{
  "activation": "geglu",
  "norm_place": "pre",
  "norm_eps": 1e-05,
  "bias": "none",
  "tie_embeddings": true,
  "beta1": 0.95,
  "grad_clip": 0.5,
  "decay_fraction": 0.905,
  "decay_shape": "linear",
  "train_tokens": 1066000000
}
Each number is 500 + 50 x the weight over its row's rms, rounded and kept within 0 to 999. Layers, rows and columns count from 0. Numbers have three digits each. The size before them is the row's rms in percent of the matrix's.

# gate: layer 5 MLP gate, 1728x640, rms 0.0313, rows 1500-1528, columns 480-639
# up: layer 5 MLP up, 1728x640, rms 0.0325, rows 1500-1527, columns 480-639
# down: layer 5 MLP down (transposed), 1728x640, rms 0.0277, rows 1500-1527, columns 480-639
gate1500 102:464543475536433383536446532507567572529460488493429480594517522507547541522472508503588579511479436412524574487518530595523392473560529507528477567574464379480540489510546471564463436557561602455424467497541474522441508467495436460451367431572474413501542541487529521522453554499508538615513422577559558447550472505453490474446442506471498449528518496485546530594624556522653524500519436497498588520498521518531453494623558450479589439534522448519490474558538540583568466455478547
up1500 100:542460480521539537555420466529536520542429501513632452433537481404518497491497567608397498525591388459462459577517436489458426504476487520531478531474485510520507539469434541467491491464545552372547448484536519529554467455499474510507598502471496536533538502559443490461513568592476498487453445564491509487519462591512536521513575412517454551571527448539423503460592459486490520419529505627439491518508402484592520486558533493416585478481452584413527500458428518509398457466547434
down1500 102:426459519567543494432419541459569564468547547571400553532588541567415493392488525420446499486457387519535524554478458519490525473514532408527549499463498614456550574581424523485565455514568531438580475427476525439441507460505525554550509378471489446493501445550528518494439414533562421436499519552465583486456501456503486495516550455466514540507482517486501479528496435424430517512509505530477463500520488516470401550485512493478452436437462567409534443363531531530532451546556429
gate1501 100:501597486491389459483467506528520464493468497449494517600516516528566545513416575537592477512472421465509437460519528453610483511481522576467574486443536524600524558517443446482445469457571479524467444564450385547531413434504552462500476540447447397453538474507473487469474516448487530484484470496557542532457530433479454488504487477532450532480444556546462402590497473624524545495473527437509424618482392495428412537482409485520519568536455611446509438541492581426516475562453486
up1501 099:533463553443503515579496573590628405430521431496500503529468492404539518513570517516486590538505489494419435459497532541484486569553519572463580529465518452509552575464516498613465589478503502515443459489463419562423549483553560522551509536583534404514482555490501509461458460357471447492480505528432448495470429540493539377417515499545552460428592607477443484519472483560393465502532590535543533406490473506414521472563509504528481503522508524488513547546502469525536441530415608
down1501 101:445530515446444445545536422548407445488488482466482497504541476435570503504482480512471587447537519568383447541525482514514469408459454507578508479499453421512474565544478504480487405485508500505504496518506500540468474518526394460515518510500525569489413430522478493486571481474486591518502377541408543385428564495561473450509494519544513569512444471594510597489541597525534514567480502586549452533572451416552481388494582482630573461531549379547442594542464517571458553507496536
gate1502 096:563520614504563620585447529610516541514497447440517565550497579552575489477496501492493516535578554438553461494495475510464603489493507447492481435505452509416432465486567444505583541454497464561507489582488400479516492495553499444463527467468506495567442449402499555496455535491552498494456413441584426495477496486494519453418500446521418466625517445493539500509417585484486485535524482502482451488468465504555538547456412459564571483507602525417438509427535484484432511462458501
up1502 094:589434492450554514487507478485532519467527465410476449483525565558559414520464501484445475504458582452504509521523487477540451425505452622556479539454522463470426480399403515521511462461474496487518566481464507545479456546432594469522476469499485524500554466551479549575456423546578413476486489551519468453476497538473504502514520453457465428502475506545479464503500557528522465432561512494579561481503554465591486485477468456513448412450490508513483514454456507499531572481597583
down1502 084:551528534402494427493538504501503444538454530444513547496432513500426470442562556395483466535572577560475512459557521406495483513522507504545528520440567456495416472515480637431509557501519457512513472460484532410508451511500553531391436541482505520512581541548483465427486503463444430497465466480469555463554473399547530465550497504528478481508498466528567516529441398483490452490561448404482491504427421515464514394456518523480463500452432515588460482609468468493504563509574484
gate1503 103:531560482544531439480500523459439539586575453489619495503447459510489433493469475529601501571504555475527514546464572561506507485554510438456534552538540508449489560584503406548448497402491511517536526532516597477470474482515509531471483532502578528545439525517535618537576460533493447570463392549544469465509545541528515481539543616476450586472534578569492492514406476488503537592510488490506456514481483501436465592524492459470478479562489466469360574446519496482540454606501477
up1503 106:498550530454423424457456488527451502514523579528501482451540475545505540491493564480482484502543535526561492442522477451354587496520514551450511489472582501497467457552499592549509470439457551513528454529534439487552452513610518498512458550431573487437484471478441486553511508533500461465442508485499520517495570642548583476503571516448465598432519527411496481530494553448411543574525463460561442406592449529460498570407516414485458444516534699539543583538454443542531547508548449
down1503 104:532532555604406518499465454518512416569527571483518516501533430494520513437500534528508471572646460431603507463540526455516566503508441539380505440517439556506472495492483451530517501507494551468486507496501535462510487540533429428570492440450418428523554464388483479550432521519470507555517500454509417523459531564464467413533442455531501516487493444473505437570384453570578474564492451508465598524579618495457475538465532483494492455443500566487566413519513505554552518584517489
gate1504 099:517467502516592599455542526430479403560502529549442546443438553571539585436442409468642491571543498428443435507482534472571589464470553523461487425460490460501570599599528552515492565516469527501577502530554492523503554444544484570560459599506494561609511521553439467451434435413538422361541494547486549541474478501414463535619520571518508478495522535625399597441502527493508496543475452436535550389522465566523498494462538532526447485447533444412620484492492503561485594428498433
up1504 096:474493534496411534525505459418546467505446490492516538550583500505496492493543539504473488552574515541511481512528490507506511527596540585494530517488530586515506419442554479475438455562563420373498501500552486472458560527566539494492541500513612546504501526568515460519421529385504544467509522414496474542574565515465501522512490502523441494502474501642465541519487431456432513528429571463495577440514457503549486484504513482568514495456458501562409549584365537563499546505554574
down1504 097:485578493487442534539465597473539476503472464410510435472571495490547577603579598484501461524459523544469480447487504449566497355519425459514445458476499492542496504468620453527445440437589534534555487425450398492464547620538544510463503453428386468464559448495600553499530510519545521550532471455472489542522503626465495467515542438487491523490531493520508426416619542450491580485466488412444461635400572516463413602535532494449419591581465482559427549527501499584550601404478509
gate1505 105:539424560542505476409496528476422485475518476564438463567507403516509559480542365473429469450474465384545447451577517557517481534411412520460507431452564513420395501533526520515520565549512434493513455515507438490573440530450419581558545501446469469575451618475509497540514458529429485421512521413562557462548528407455546468493521462562477432466462446371556489481529474537617465443489510526429471542491543445471486503520588499546451530488617409492518504541482502416480464495466536
up1505 103:522442476420499470520550586379473521535546507480429460527475483541498490568464499543482508471512430586443449525461515459454474450497516597440509504478521475446552489520489548537568501486605576596546422449569471539545403510464539542489489472574463518434561454547426566518518537483487510557482444442512455541511454540439511492506500515527505533466532537569459476545452377491456489525504468513460445608533472456525561520556564515392435509484483530459526557527435387531459562518526415
down1505 105:544472549510514536573491496510423394522516494518503537569545452477516423564488467474599444478527496533561475544479382482501476440467564484434510507370510424594488560549442503489511554519495493481453602538575535547426416530533529498471480465498514586498435595469522449553506543478512605480506457510584410589468497476504532559514565592487552511490524446475536521464460441526520435492491496485479483461521563454423509527520561451442528463478451458511481502526543491444535563458469594
gate1506 096:452542547477466509508573596582468446392516479546450505539535508504496539518499553460511487484535523531429487495501532520538527514554526490503503479543580518506560563599474469527474536518506472591456413544498617506601568529561494460500410562536568381494544615492492523482549431461421562478563505509524432429428547452549672599530452567480352469541540417414577510538524550466512445469387459546511522565461440491440445491518547568497478505523502508563523466572489464519538546481445487
up1506 095:494518573529451668502571439482466580538526498529486400524599461568435474485563538400529491567607529485483514537480461433404421490474509502486577441519409570552506559517505541420550504508504460480495541448532436548497551533481501436484586565530516527486384465471457532444574479416490509520522474587384440515556449535498429584470518529476518549477527488583418558553517386427439495572465477605442443520497470494600467620440541515410404483562618460370578481488442501447543446507535481
down1506 097:641521428470451472538466553553492596462499433524473460389537528467465455392447497538487506456375428571475414529531524545559589536521408519386508531471500528460448524524502482520461590536478446441593472566471572594469525501542428454503524497534461537504524600563537435441493495479406463570582517478497540517514498560474523396473495558490349431496566569461425556511439544486467459469529510476483533560497486492390527531535449511540529489513452530571505522612359534477511484502466467
gate1507 095:494434452528490416603424505505516484502615506465465503543492393521464579497510506534456472457457514532442528475591550551432600471476483525395547530438502447473594638562390516481534490470418490513444467523462532582550530511530494491472459491532612432482540532455476600524440520540519530538531486510525492535431511543493503505508461573507367565561526437481412564478493486527454523489515412462530489584496491397492440463500518522507547563434564400504543587641567555428472482487417450
up1507 096:501466598543553584517538457487542489541499521577599514522442515508450524391425494563535483439568569545455541426476501417497559522540533469546537596499436473527533530507436494484424527572423590544415548499449535457437520527579471453498537447498476562550445459469569563460491489544516545499503483535533445508386555546621470474557553490511436601492482529534554635445514419523563562490398514451506618454447442672435536622467488491539435605444499490598557555527422587482488512440512479
down1507 096:528471576363524442449507448482456600549487500561511506454592556481518576497493525440490548475534415503471516606442574448526434494544457428683513474465541476511498559473506606438455505490462482500469552473480492413456541552515510505515490479473470559494462500477520510459481529551457539453505445468500386467624458431523507470564515459537535513512457491474507461471432512415584558463518548501648484519501440530529526526523452455433494536500556464446451562472449442525469484485593518
gate1508 101:521585464553522450478475522553572494509475501500509498464539525550493548474530545539505524519430472360509504525508614488485504613416467527406480388483508530522512464476522432529501425501460475538441572502437487420463571492550399413509460513499433464519483411535473551536452581465429470489505481506545514559533507530670499493541493429527517487544405509511633487462497530440557550479434517475545491547449512494489409525481463444486473532430531569478498498515512556483543475485479503
up1508 105:515565471428518429493528613406505524501439609510487461477450502568474498498522456536500546615596514484524490510510453466430467457444461455415536489515540426547551554467485498543525535514384568483454500516509446475435517507454428528475519423552442473440494428419405532411549444596513531541486514421425502515400581513482532458463412414548471404535539510480548441435404547486520523418594603472530470573559472571549485427570488577555496499466582505482510485515381548649433493542549548
down1508 103:519518504531384416597460528495593541467498478413565509425564403526504416544448546570568509495522459572528465460471581509451432434472447504489551400467470567487452548522492410442466500536565458464592559549494510574471476502485539535398427461525502505395535503500496611512485454536409471450539460457462541542497497485517556449526478530535446478484621451455507473461492376519477466507480488457490564558526470425451490462577444468563568453510537530574534566547566496567584488476531531
gate1509 097:490476522493551581520547428497438480520451502422511468516579509509466459509548533436489515491485550526504535511477529488452463476384509480436564468557515522448482477498466437508534483530501478576499502473502528432580491462538554482559426535511513573478484509454408560437521577522528482536450552500481448582555458516509530505481478584540508519508422510528481529480506621527455515507550486520540476441496449545541373487511438464484464531546575441468561634454473509557545494438496536
up1509 107:502561491552490464571518515497550527447426496471552437473537459482522467535627475370611484603521499478551578509395470488507504445491617501580556485459586448470515458516495549467473416531561588436516497456452562511566563490506555474438416450481486457502436590417546529523531486508500449505491415484486372459515469457484482499552471534526555560487506483470557415468433534526588460468500428531487458547547509579489391466559493475493549609566530469492401555499435481523499514471458534
down1509 100:461434483499442498548582551431571460525499511478456458488470476448531499476418575473466500524442508539534550510487527472466500502483511479671556572498547507365586539515411522526481495565494581546524454446508499656489476499504550524459446461579476484566491514482578527547483520514437517536428513517454473546554507502544597525445551571523493484487471464447566471534371492473449484486463507491533520556457603511411415493501504432464518466487536494555488605557430479476509550575528453
gate1510 097:479447508472534539463501422501425522492490557511509490509484474449496495519436385509574494479513517469365444520492529492481581464595538507507469516523487515517527526604555529436412518508526513507505447535465564484494514529601462442539472540532568581519499562497558528492414501545530512463477487569498587545479525491397436511481456525474455506554576474647521565561449465478469411462541448669372508623508514548606446464407455497484477463435518489579590559554488418510483400400519454
up1510 096:462551548489483542499486493584552455517477507464458566562427545545459439498502592609487442515507500466512475536521520539556544558352462531448494560469485532492517588506494491422528389512530480414557515495559373502533454583481583431507561488495524539454528438428543455511481618463373599518491490480560590530526488426542452540548419521505453501565426492546486492539533528592447568444473511451484479563518493523532455511487469479435361521480499522424574529434500436530447488493511537
down1510 100:443518597528498539541551530474504435513441524570460518499431444490580476455467461488558539487558584509464496497505553382424453528532620562328458511539448504392498531416467456457471585527425541539576489504472601466566492320518454495464434565467486575499437504577533547500477482505577499526475500522459478509482496541479497496464492575468566478643477516521482480547548535561470508540439473516537561426470457519561453525461448504508478432450512585518465476500543530519516452486615462
gate1511 099:516520514553559498521502466550487492463496519388463515528509495524468504542501497501450558513428526472591532503542424545515583484511554474505398451571432552466520410484486519485560487477504535508585480503448587404501393478513560462544564482430485501559487473491511481390463475525530526497497554495532437449606567562518502468540511459467533465509507496543497622513442558594567405539565432531494517529511462459424510405467455450507401445428544407448532548525568446610496473587463520
up1511 105:459562565509485555548456550519392452460497585463543495392393497507567397498547588552495525543501521572523620464504496499463520481491466510501474583471492506484527452429473504443536489516432511467478480503553486387581405487510452446482453444457478478490519438538478507519412470515517512443426554432532449376559517485568474442511472507448482483562433490512528556407444553548483589444460565422552473418515472464410453424375452460510534492404531487553524488466428542639500562580510499
down1511 096:467427541512463532468517501389479519450454488532506519581471431451521545451541554470484496457551520500431371542495637553465446567498617531570545568416469469502424531485451412503482536500543550506486592493520483591561567478495489487596532554503510487461454507499459509444511564425444443517477444478569546484518544507434568565548453527520445459504436424446520485489514363396511587541489604480511546354469549532575402432528472576520478439471450510532441460466452611506524520507406531
gate1512 099:528524600461489425461517411425579545523519522495585492529527485504537433457572476572582432406460458454521514631528537530463472526484521537402501459493549556448425489543540457430528521493408511492485462456498507506442435522496494535483520472448450532538594523492423517466604405600469499481363483565452505543489513446461498579512408475502499511501445562567326411481484471504480485553458578510491447543568494439524541552537489515479446518382446516475618470552506479436474577446443509
up1512 103:472423455588468575447476531509471497513492465480471517516484471488656516602560565365568452532532401501498425511477502519484560475520436501487483504490579519456557533491482493517535524528485539494394460504481416540464503566454450531545453478518493459480475510496522381484576539512479454454511505468467492573510469516485492485520511504503432608446493456485445560497479539467516495478580476451445533542480464447503484548464501512452506523531475460367489419503603594512470491497443448
down1512 102:526475514536460525427531429513537471470486486498516547450580427501495574489472528495453446495446572524606483504528513463509452486436466504463469515536508545463479443527542519528572483451517515529508466484510397564536466558570551442497504471536490466535508465535549478467504460517509448481459475500499493548559451472532429483480534528579523557546519443612551496526497436509472475518539414567486435464485582526474477477485557441447518508539529548549505585527515513464514441411428523
gate1513 102:483485540527526464558473516506487630462444466464497523529465384554519502435526441558547480550504552505610465563484521481512422485543609532537518483539487471500537519534553445496549395483545484643515491477576454461534454444500392474479447508457502462492428565537513500509414512476530541504552581534414515462498445459462624520490491437502577554488552508485492536570501569475473554417499486510467458506547514480488467514556515457497594483543519484490500537508504497458525509542504379
up1513 097:461471502471471532513530532536547498507519511454609477480552490539525480477531469480504469534567634503541509548578494509524443538517522427417541535358469563528527521465495593445483484575520512582468500511476488512449426452584443586553448600447372538552457473463424468437375491519455537538612557457539497488513533416485472615555549514531539476475528520438498467560468478451513576630507512470461520574558427521415517440545429566481543515447507462506548439427486440512580565489435553
down1513 100:496403459473493501444539520523494560529508466558480532504439431522504554484543459529501497418395546552497634406398475495518525557588513528522474575601465496430452580451469503451484504462470554538524387526511494528543433380485503410549462453444511526511502568443551445459484574556594534523505450614435528506509511558577525440500470399469427584543505441502526496437528506521569545444445408489596425519481584487452504483479536439605599456516520505603453615504677550534514535427454471
gate1514 102:521414560526511509467544415474585507480448515576549551534405487565482487485576497486416498420541427573541545537493512466507500551565558503508491429461492461503462484506507513520577490475482460434524478583518489496588524453492478493523539599425586518440494460476506553438577456481458446443557506557509535514558519536462412487495530466453465575521507567538462528505634485424591497512536482465462491464567410561507477498472637504480337351517513588448552519582483469534447500506594520
up1514 097:521440456450500462461522438505543546470469534531424564569471489493544493522398427553529529577546611544560507521465505615502475559469405521492495517464462464636444459437439518576513436526512596514473453519464457484563464458582527491470492493508524514499464421449475512472487520466399528418414517550456476498569423463487506518563493519487550474434419534393476547510551545523462444539481529500503556519480446552516519511448473526431458550512559479523556548510541470558561402615501512
down1514 100:442485549526382414547548528464447445462612551519522507447512441533548523562534457560555503497491500549420469507457456559440467494611465583550519534646462486476548428475503539461445522571558449486497427463510596466540532471393529467547585506522467598515457484489507468363548501472582518540456460493481526494441478515450525512484481492458470492526439505508502584518481514385570524517470513439434470536514543493515486562499487440450484523502580535489512504416562575494448509444549510
gate1515 095:508447506476486434469390556546540573502516498454515456442521547553517500549489448490574593529493515478452547445414440399544441406474534501550552483434379504472509526556553473441512438481473394554460527508549463457546433518461590507507577469496570638550497490464501514537507443520506474502520562483447488535453500564519503551527440439509553483515458571504455538494409622546517603567503491519539584444570484519504583499504444515429494477455487471480458408485461615572597569534452582
up1515 094:526559498559509421507518509477529520551508490512473501512496527550568416529471465507542504545546578417447506463508501448456383506576515586483476500384533490519462425501469447491461508454541524427498443454414488429478524468592454552454567475456490526461474414413455510564583533510554487481608477578463599547512583476406500516608489483567492407519548559456511541456538519502509386508527455553440557538537482501581491533503477516458488432475475543486490530499491462552392469536589451
down1515 097:532599522491451452495478476514537571499578565508447443517398482457528496462482524452546525466514486588596460506489549510512526605488476540747505492562551603457547458355482507535519477437536542504549577545467502500509449620459466573528523500503460443551595467545509462529503540480450548505474490524560513395573494503506544453383600493450520500485389543482503451563507498465487539577424548452602538430523597514510466513492464450545490470565544481610403454436465496512535506424479509
gate1516 103:535475433454533478460429430385544560438495568495474555491509469483562550407501507528527559541460374445564545537550519437558443562474546567438511515502531461513562502587516441501572424429454428539477446499455533487541566462508467498530464587494518442483533539632504489517506454523430578602470485572445460455568572510476405545524517459557528488526452407497469521542454481462500518525488523457503458490414535496531520538467574495496540415626471484558514498605509411569437459473540504
up1516 102:493497499519519488491560523507520554658613481563525424466537498452461466469431550458441569570520464551445579455499371387509450454508589431570496445498556498464420494460484480553409531542569563490515557616493483544406518487458459495518518569474473432539560428497465481544491512464407487475493411488559519424469520535429462445523510514517418459477517471531460536477469545475504523501527544495530570338564542430555603491508481425466487525500519544434420521547456625454549470472531544
down1516 103:552544430474531431445503476430515434481491453454524532490535457580538552481518494526611570535530512516527475496530479483574502562465577461379559474547537534573537487541471535501535493414561463605492496532392511503444509528485494558551517546486499391455525502547534583561531545541506558567508488580500500466488596489417381513500477537448568478541513449513518552470480463491486498510565514438476506550463458583468509532526538447518563603427465457453602535514529539495455524553555483
gate1517 103:503519478603554444566511474494523522427510480545554447502593584474545539526543441560441556476444562559548437578536498514572471495567489429516487534547493508416524536364504498577522519479541525370492490447568468528504394580486455488550388527539469513601541460500396464411547504477456478481480569512461552548511438486454490526579420505503522479512557567517420425528602441578530486419470524571514486485493517547440442545531525424474504453469518407620522493511458370516562494480570545
up1517 102:417444454507541501518602550476603528506451503438532539474563451528548404475531407586498487579435480511375624489482525486512519479573524533456470526537450505571539439542439454528556561561500528579428442521462528510439579524482447583480531522528467487482523441482469524606491485505491503468527533539504601445508594558578508439473519476476468550457480442520573486507509538517500395445435472561469543485456488488435438570489556571433511525599486378428524507557591414474543501383361558
down1517 099:480548604506523413406523480482455589537517479511462570471479470500509483413409451485529449407565470564577445527543462417578477569503511485380543452571497545422441565440528484506484363437574479473479504489586390570511569540455553533467455456589627429513435500542447381501448522535559576514500589382507465558505504498539564508491406504456520416542502494435524510555502529616476396458511483444543488468460472512510469557475507499423496497531422475603514505478486528573478484530519548
gate1518 096:577551523627506451528544515541361465495480563498552487458462487561374560546491523539490594468493471511624572558551508464429473465421509453476537462462469444516554488439596490447579440470484520538451475555530556547478471513541562459487529470478472617452522517496407518500487471543479469492514495522555505400512404523533521526486525380483529485440512548474532443490490520536562457499516440521534475541494500389536554520512452546504529444555604559523467402594532553544507576432523432
up1518 103:407434617506477448439479476500510473558460488477414614574465410549513493491525500549427568520581577445458495448606550540483422502513481399419488587500546488587444454488508589515578452447456413528521483434492485541584595504503533522509540540526550475511407528539559466453538417553506515569441467516438512471531565556658465460520436511510597403549505489616453508499508472523574572447459513589498567540515477483423543480491433464538498499487579452461448485395524495488495516522469485
down1518 102:477496549456568478539418518485505543460499456554532507573540494437521488490495591488539463472548464541562493504544415520418506552510578497453473529526476451500491502547583451511602456522519439425538532569491494492478531540533449480478483525484601481471551467545489494500500560520505462508479531402508450567473500532478563534493446435482508504460475467534483478470450414513523513581572499477502445562426563538514526535475560446462497429530448449537449599567463530598464486514453562
gate1519 102:469461467466438529466476521550491489444441559504566526530503554566540397420446452535469526503509567520449576542512464452508531510609497420470490508520402529495509537537514440557462434453523531521573507423468497494567454534564384564495420539513462536484548453489531517540406450491499521498480485564558529509513585473468568461483447547531586544459490422563533501524529624533554513581432444446414573580560421434545474480503550532487453489607450465519427541475541421444475525393536544
up1519 101:573553429546498541525453420447507518511452501514541561470523403466438444513561515550507548564544483525492557432597559538527446449386406606490487465514495411560527501461483459485541502501493514491420428454535512604464539549515540419579494577409498467527436558540560445511506529583571567559574468487416481428587471428446374450432438507488439529555469520514441508448451496453482509504566503466489494381520448476484515556514438509511471413488498527458489604432494487434532486535490428
down1519 099:511530421473495450381524433475519542499511528492503499464540505516547476554498523512593486513497509482480490598495514431563487600562411564460469477484565528543467482561502377494427520549518465452506473431537469488437534511453470526503462587505504518409445452464467517576528477489506462460437492634589515453525424559510523513473561508466553492510517529464462538536504549499498430480517545540425532444471473407470560443533545485433449510436492550579620504553474451528493457479454526
gate1520 099:468434561487581457566511487455527490524478547479543459509637519521477462625455467586535599495584515429510580515501490471488457479487503449450592507526520463506624447506508437499486555494508464463474599506520572440532463478588507486492536446467509518469423417423521537488464540522547498562523486484494539511512543484455428450578524438506426582602436515524490574510535509451504397562587485499429512532526546551472402504519487487555531532491523535460469495515458510505453515485477542
up1520 099:469517485501535583436506472581461496420437508472492523465535473509534531420616457480503563495475477432526555472440495414548422543465437441503483478536554506512429432452497562570463529408522488538449461529468496493505453559572495467528550534396444413512468442462537521485499489490544567445509528572461477491452525453495507510483495512434534523521473524444493444516588505532635502457499451471433579448540520547537458461527454506498554600489568474509453580512595516409549503467502482
down1520 097:438549535553458501479569499435445407594528485511489488534529620452439544480587501449484492469468510594407502544431488517428500510486570497583447518566465564481545451562416465510482478557559502464423371568559434519514452454467431533518593402499538457454430521540511525532463553522455483545467523496534540511535469490414554401458579421475422500479553504535573514431476495526481505500465498501547469510486514543459500498476573416503530615471455470463475512553515476463481426500485490
gate1521 106:539500435495489502495487460577350526523467547397473539526497412518521537532434484477453578487519397483412522577461578470463566535585526464435506546608447508505503499564444445491461538546552577537473518417557521447610530547491544591528561465451506483440536457472440527532556536542471455493544521515566457509524492436420451506457525538535545579478500466490567513442519532546441580526489431519370472513463484563503438499452519554549544530483447589534562502416479486489456490469535526
up1521 102:491494558588509491451490431653449489496555498476496577451487482490534490467588392564515542507521546479446439529514448489512450567383405485466413578498545495504497446393479435532525468519491383554514510531509531532539472425526558481449508542530517454503516545478405629480458490439510440498462501543523449477436575463502595424573532630482423553410470505596487407500520532458563466557576500519528521547503458520502489527487492439472542546459550460463552558515464474461516367465470535
down1521 105:359521501489518568486520509523511493480403557548497516534488414520455483472584571521501512532564470488604503497494549505471486463575492437473470484417452474472464507548550484478514351389503445474600539505468442409482493421506507530532509518438520422538488473464511537502558474546475496477416450454551489502513517502570384531438599496488485605595432469505428589518473527487543372476558511467535480569455476527511525569470493510415530411508455584497479457599488414552562511385579529
gate1522 101:441468537544468419435525526563437442483537515475504566459482457478435521434508432524526463526549545572531454455572425551556435555467569482513534430551580535440448476541601488482636375497558485458561545423473527391470426435505489436548380529520512574566584534452589378389522530472537563506424557515518518470602539496551435550492517533545473530465470486458502528449515593562499503474494533502529548502483494492575500549533525545383413442567532442502530451494609455513501507458443582
up1522 103:547596356455562514512429432579522549404528586522526534539500446505472479530531542469496383595489484484559547516523505505530524451627577572466522463587535473527519494514504491433460474471478470548545549378521590511414447519539548482432488422456438537476532565385570483584521494514514559374421516631509549458510559441477457501474483465494514492461486519515521440573498563525499458529449471518476426518395589451489463479483517475498432519465416434550513457531537503520575493527487504
down1522 105:430440523540539452498481450512521419429541564441598492531495470512653534478565513513502609476543469491474531510542508505451458417444511478477410472523462584550523471526442526548466530544423457463505585619448497475552521488537424412511421497525481466482551427580478471405524489423386386444539513456616497542503419515533461549559540442462437484482527448452425428442597638508498493466550504511475501466487524556527486568536512446486503383488476458437506490437493496523486432465492452
gate1523 102:514482573521582472437472486456492508560472507470565501556429479437487426501537505561484570539568464473552544468531572490475513468436406538465489407543531570502467513606612462481493501481537555397511515485530416489589474493543500524533511542530504562433408473574480430547559516533494477577507536578513469509425411517537537506498476494491461579486413468551459548529527537482464562557553474451431489507461392458554552423449469532473432523524480544582524498577428544435540436414530455
up1523 099:477579553463592468511468494506419470543577494520401504546506475496459504490548418556510543434506490462512491478474378485474472501474553529559482510569511498469495424453502395479483560480554578432589578504451528472462406524465529516484519562440448514402460466504394464544471484457550480493506454533641453531422536472513475493529583565548500535429475555486548564438513501441437521543537509556459506465534536427500524429500518450485575494395414555537499464517531477593531492519483409
down1523 101:517566489447463544512513516544454482434492471571524509501436537536506494467519523610447421430533453520489474438492459569514597386471500441481511477506562533438471553469542441573495513498507525556491456503439561544565508343523447423424548534505527479466548576467520518548490517531516527570485554501488488517487521515518512459486405528430493473465523512486471444510494461444522448598534471491556396455501453501552518597605514511536575530482431562587540600499512456495496662517462472
gate1524 099:595565497517535490498534565551567450545508499506453494445460461507479503445503465482471537520495432499525487475525492508450488474616544507460534569596613488472494434571551572534518595486515465440509530431456590470460478556425539515409468572457442525486483503413542465502492542534508486585487438493482434505517498439601461435568470570588519537421417503499476552458536455569451509551465421593567511542529531450545529556559509560569510526492437582543423547393430516552480432429502485
up1524 096:431470471455503580460578508456491553490530524522450458560566447505503545417472541507556479487511515469408515520476535473559530505413509402472531476499487545474417508487571534509553493437410604519521481489399488507442509509365454505450564494529471528459466588446510477531568492487503601509485483498511539566473556549438442429530589422559440493404504510494514514558519493454488430535424483546542523573521459456491544447510534504457463501541504415509503499473421466556510564524506596
down1524 098:404519474527468478515514463483508498485489504478487512504480469489596597509536485488424409475551435472493491526417454455607480383547529547526478401572451508534597509484481555589548530426419468550683495500579514482545427474403489552502501550509550527526409448576498569492485528450470438494531504516416480513519556472547472577547543443446541551557459571547505559538524441509385466532438521492424382470480490519487538538531554546497536535581491503458527466423595483543446497494448446
gate1525 099:621514490492511479522534568433496552601546436543440409542539519488480540459510420528475578518507528532388439473475497519409486624525529585468561521587588492469447611481482468517489497533437579545501477467508517565489497517556497534459446549507552445490426438518563463498475516478462495515477553488492501472569436522546462517532445413535516459469505536509597494526449406422547361456486605498503528527593483535466539573482443522497543554526498401441465475569562439559497587585490519
up1525 101:492565507470502547522602576425589557471460578612512461462464398479522407490548520435499530502519484470537464464520559574467485398582440536518549511503487491530587509457586530445491543451454526470464512546471470541452474425529450430497442493496462489465582486547577538423507438481489463527566432544472397600450496501501522505470475471498519524462492506416539514466547643510562459472583498603493581474452480540511491495496488464424519511479516467449433466424510436411580476493524523
down1525 101:435482561495514596485601539618541545462476453616488500490478627578441563477520543469550562458492485514492538423527481500541492577447532423447475517569510481452530528552481488588414521508534535490434568396503441452532486417574491525456497472539555518529504575454586438521400534418449508499531497451433491544495465504459489476586473473431539516514494549477512451524482546475585448404474519546616480543473509583527629476546474464494463502582411561461590516489448519461470489490469532
gate1526 099:528465506502543542521450499482504566479477496637547500492505425463530504463441442494482534501524512502520490587553505598393584493542468517513508519476476551524422556436463359474491428459548394454522567468535487529537431455534582435547485519503457530486547475435435484492511533448523484490476456476526445588507483441455439441540520504507424447451523555434515490392499471543528493469457451497514549522500449455515474452588412486526624533466544509415518526490507528564553415460491491
up1526 097:446447460530421537490522572488495547483442457490573525482555582425490439485434403552520460361567526520483528344538530433542536485627420515501470502480511478595439498522441450485470523549505534402433531553499557449474496460473507519455438442555545552434515505575393456462545530470486497430490489549593628508414532447477524464517525527519549490523499396493508500580480493502528572483404515541567540412470464440451476394571497468489518518533475513557523535537555453428418458498421410
down1526 099:494527557526495447572538487492572498464577434552512468518507499528459491574550483507603517511486413430535601499473542544468460554516596519536498501528436475455507454459606530571432558506549483512457514436493499519538469602505436441545515464545500515547469519553473520587503462563505553494595480431493479507494483522380514602458491461452426525495524472565540426444606532621535429539407367530472442651468545432477519515494597432511564426446413517456468497397473432602531491493532543
gate1527 101:581567503515467434537586579531356556541503433536532525531505527510453510484593484483526567472504492556448466492531513538542457505479503396450552428504468542452517540420506528562466457493588517444463575482476495338500419366565548459501543493540541514435552517481466545532514561550457468469488537473546556555547562542546433437590505522478409515573541411510509556564468501523577453609553549537539510551381415483526522568482469384567507488540546461474446536467449540539507529509486565
up1527 097:543501534447601444501637433508496485604509455456505654464409432532431494448500429494527496547505538496408496434457468501438523466574489445494471564545473464494493409450490426486457597529478481526509456436452552547435486501557541522487447562562535427566543562405523467444428638523493444613533495488463334477520435529531541442543561529490415554534546523515620513452536414507449507585479424550544519413512464602472479523426460517496479510423544521502479566467468469537528435460359462
down1527 098:565492490458476495522499505430473461401529461531446653535507594524557562524547564530553389536498512494580564517445505545503515465448518457555522476470527447492518539532479417547614408486496486497579499443512444511465491448503583508457493492499555541491427415451452452532565484428507569395426467514432474512576592478481463489483505502428524563432556515479493418540488484416469451590603530429605488446513465475554543402488558484559606576490535486544446556488499460572414521505520536
gate1528 096:563544582589499476513521463486460500456496399499483561554615538508532472536496503455525530547436541562482517521526481460558601442463481487582457524374496448554543546407526501454468445517548521480555495494570442552570450564487573486458488518499476437584468475531401552540475471443492389501597549561499505514478405468576442495543543458424446471491469602519503500468531537492523469533526497529469586609562559492481441554623554421439487507525460458516376507471451518515474520442524552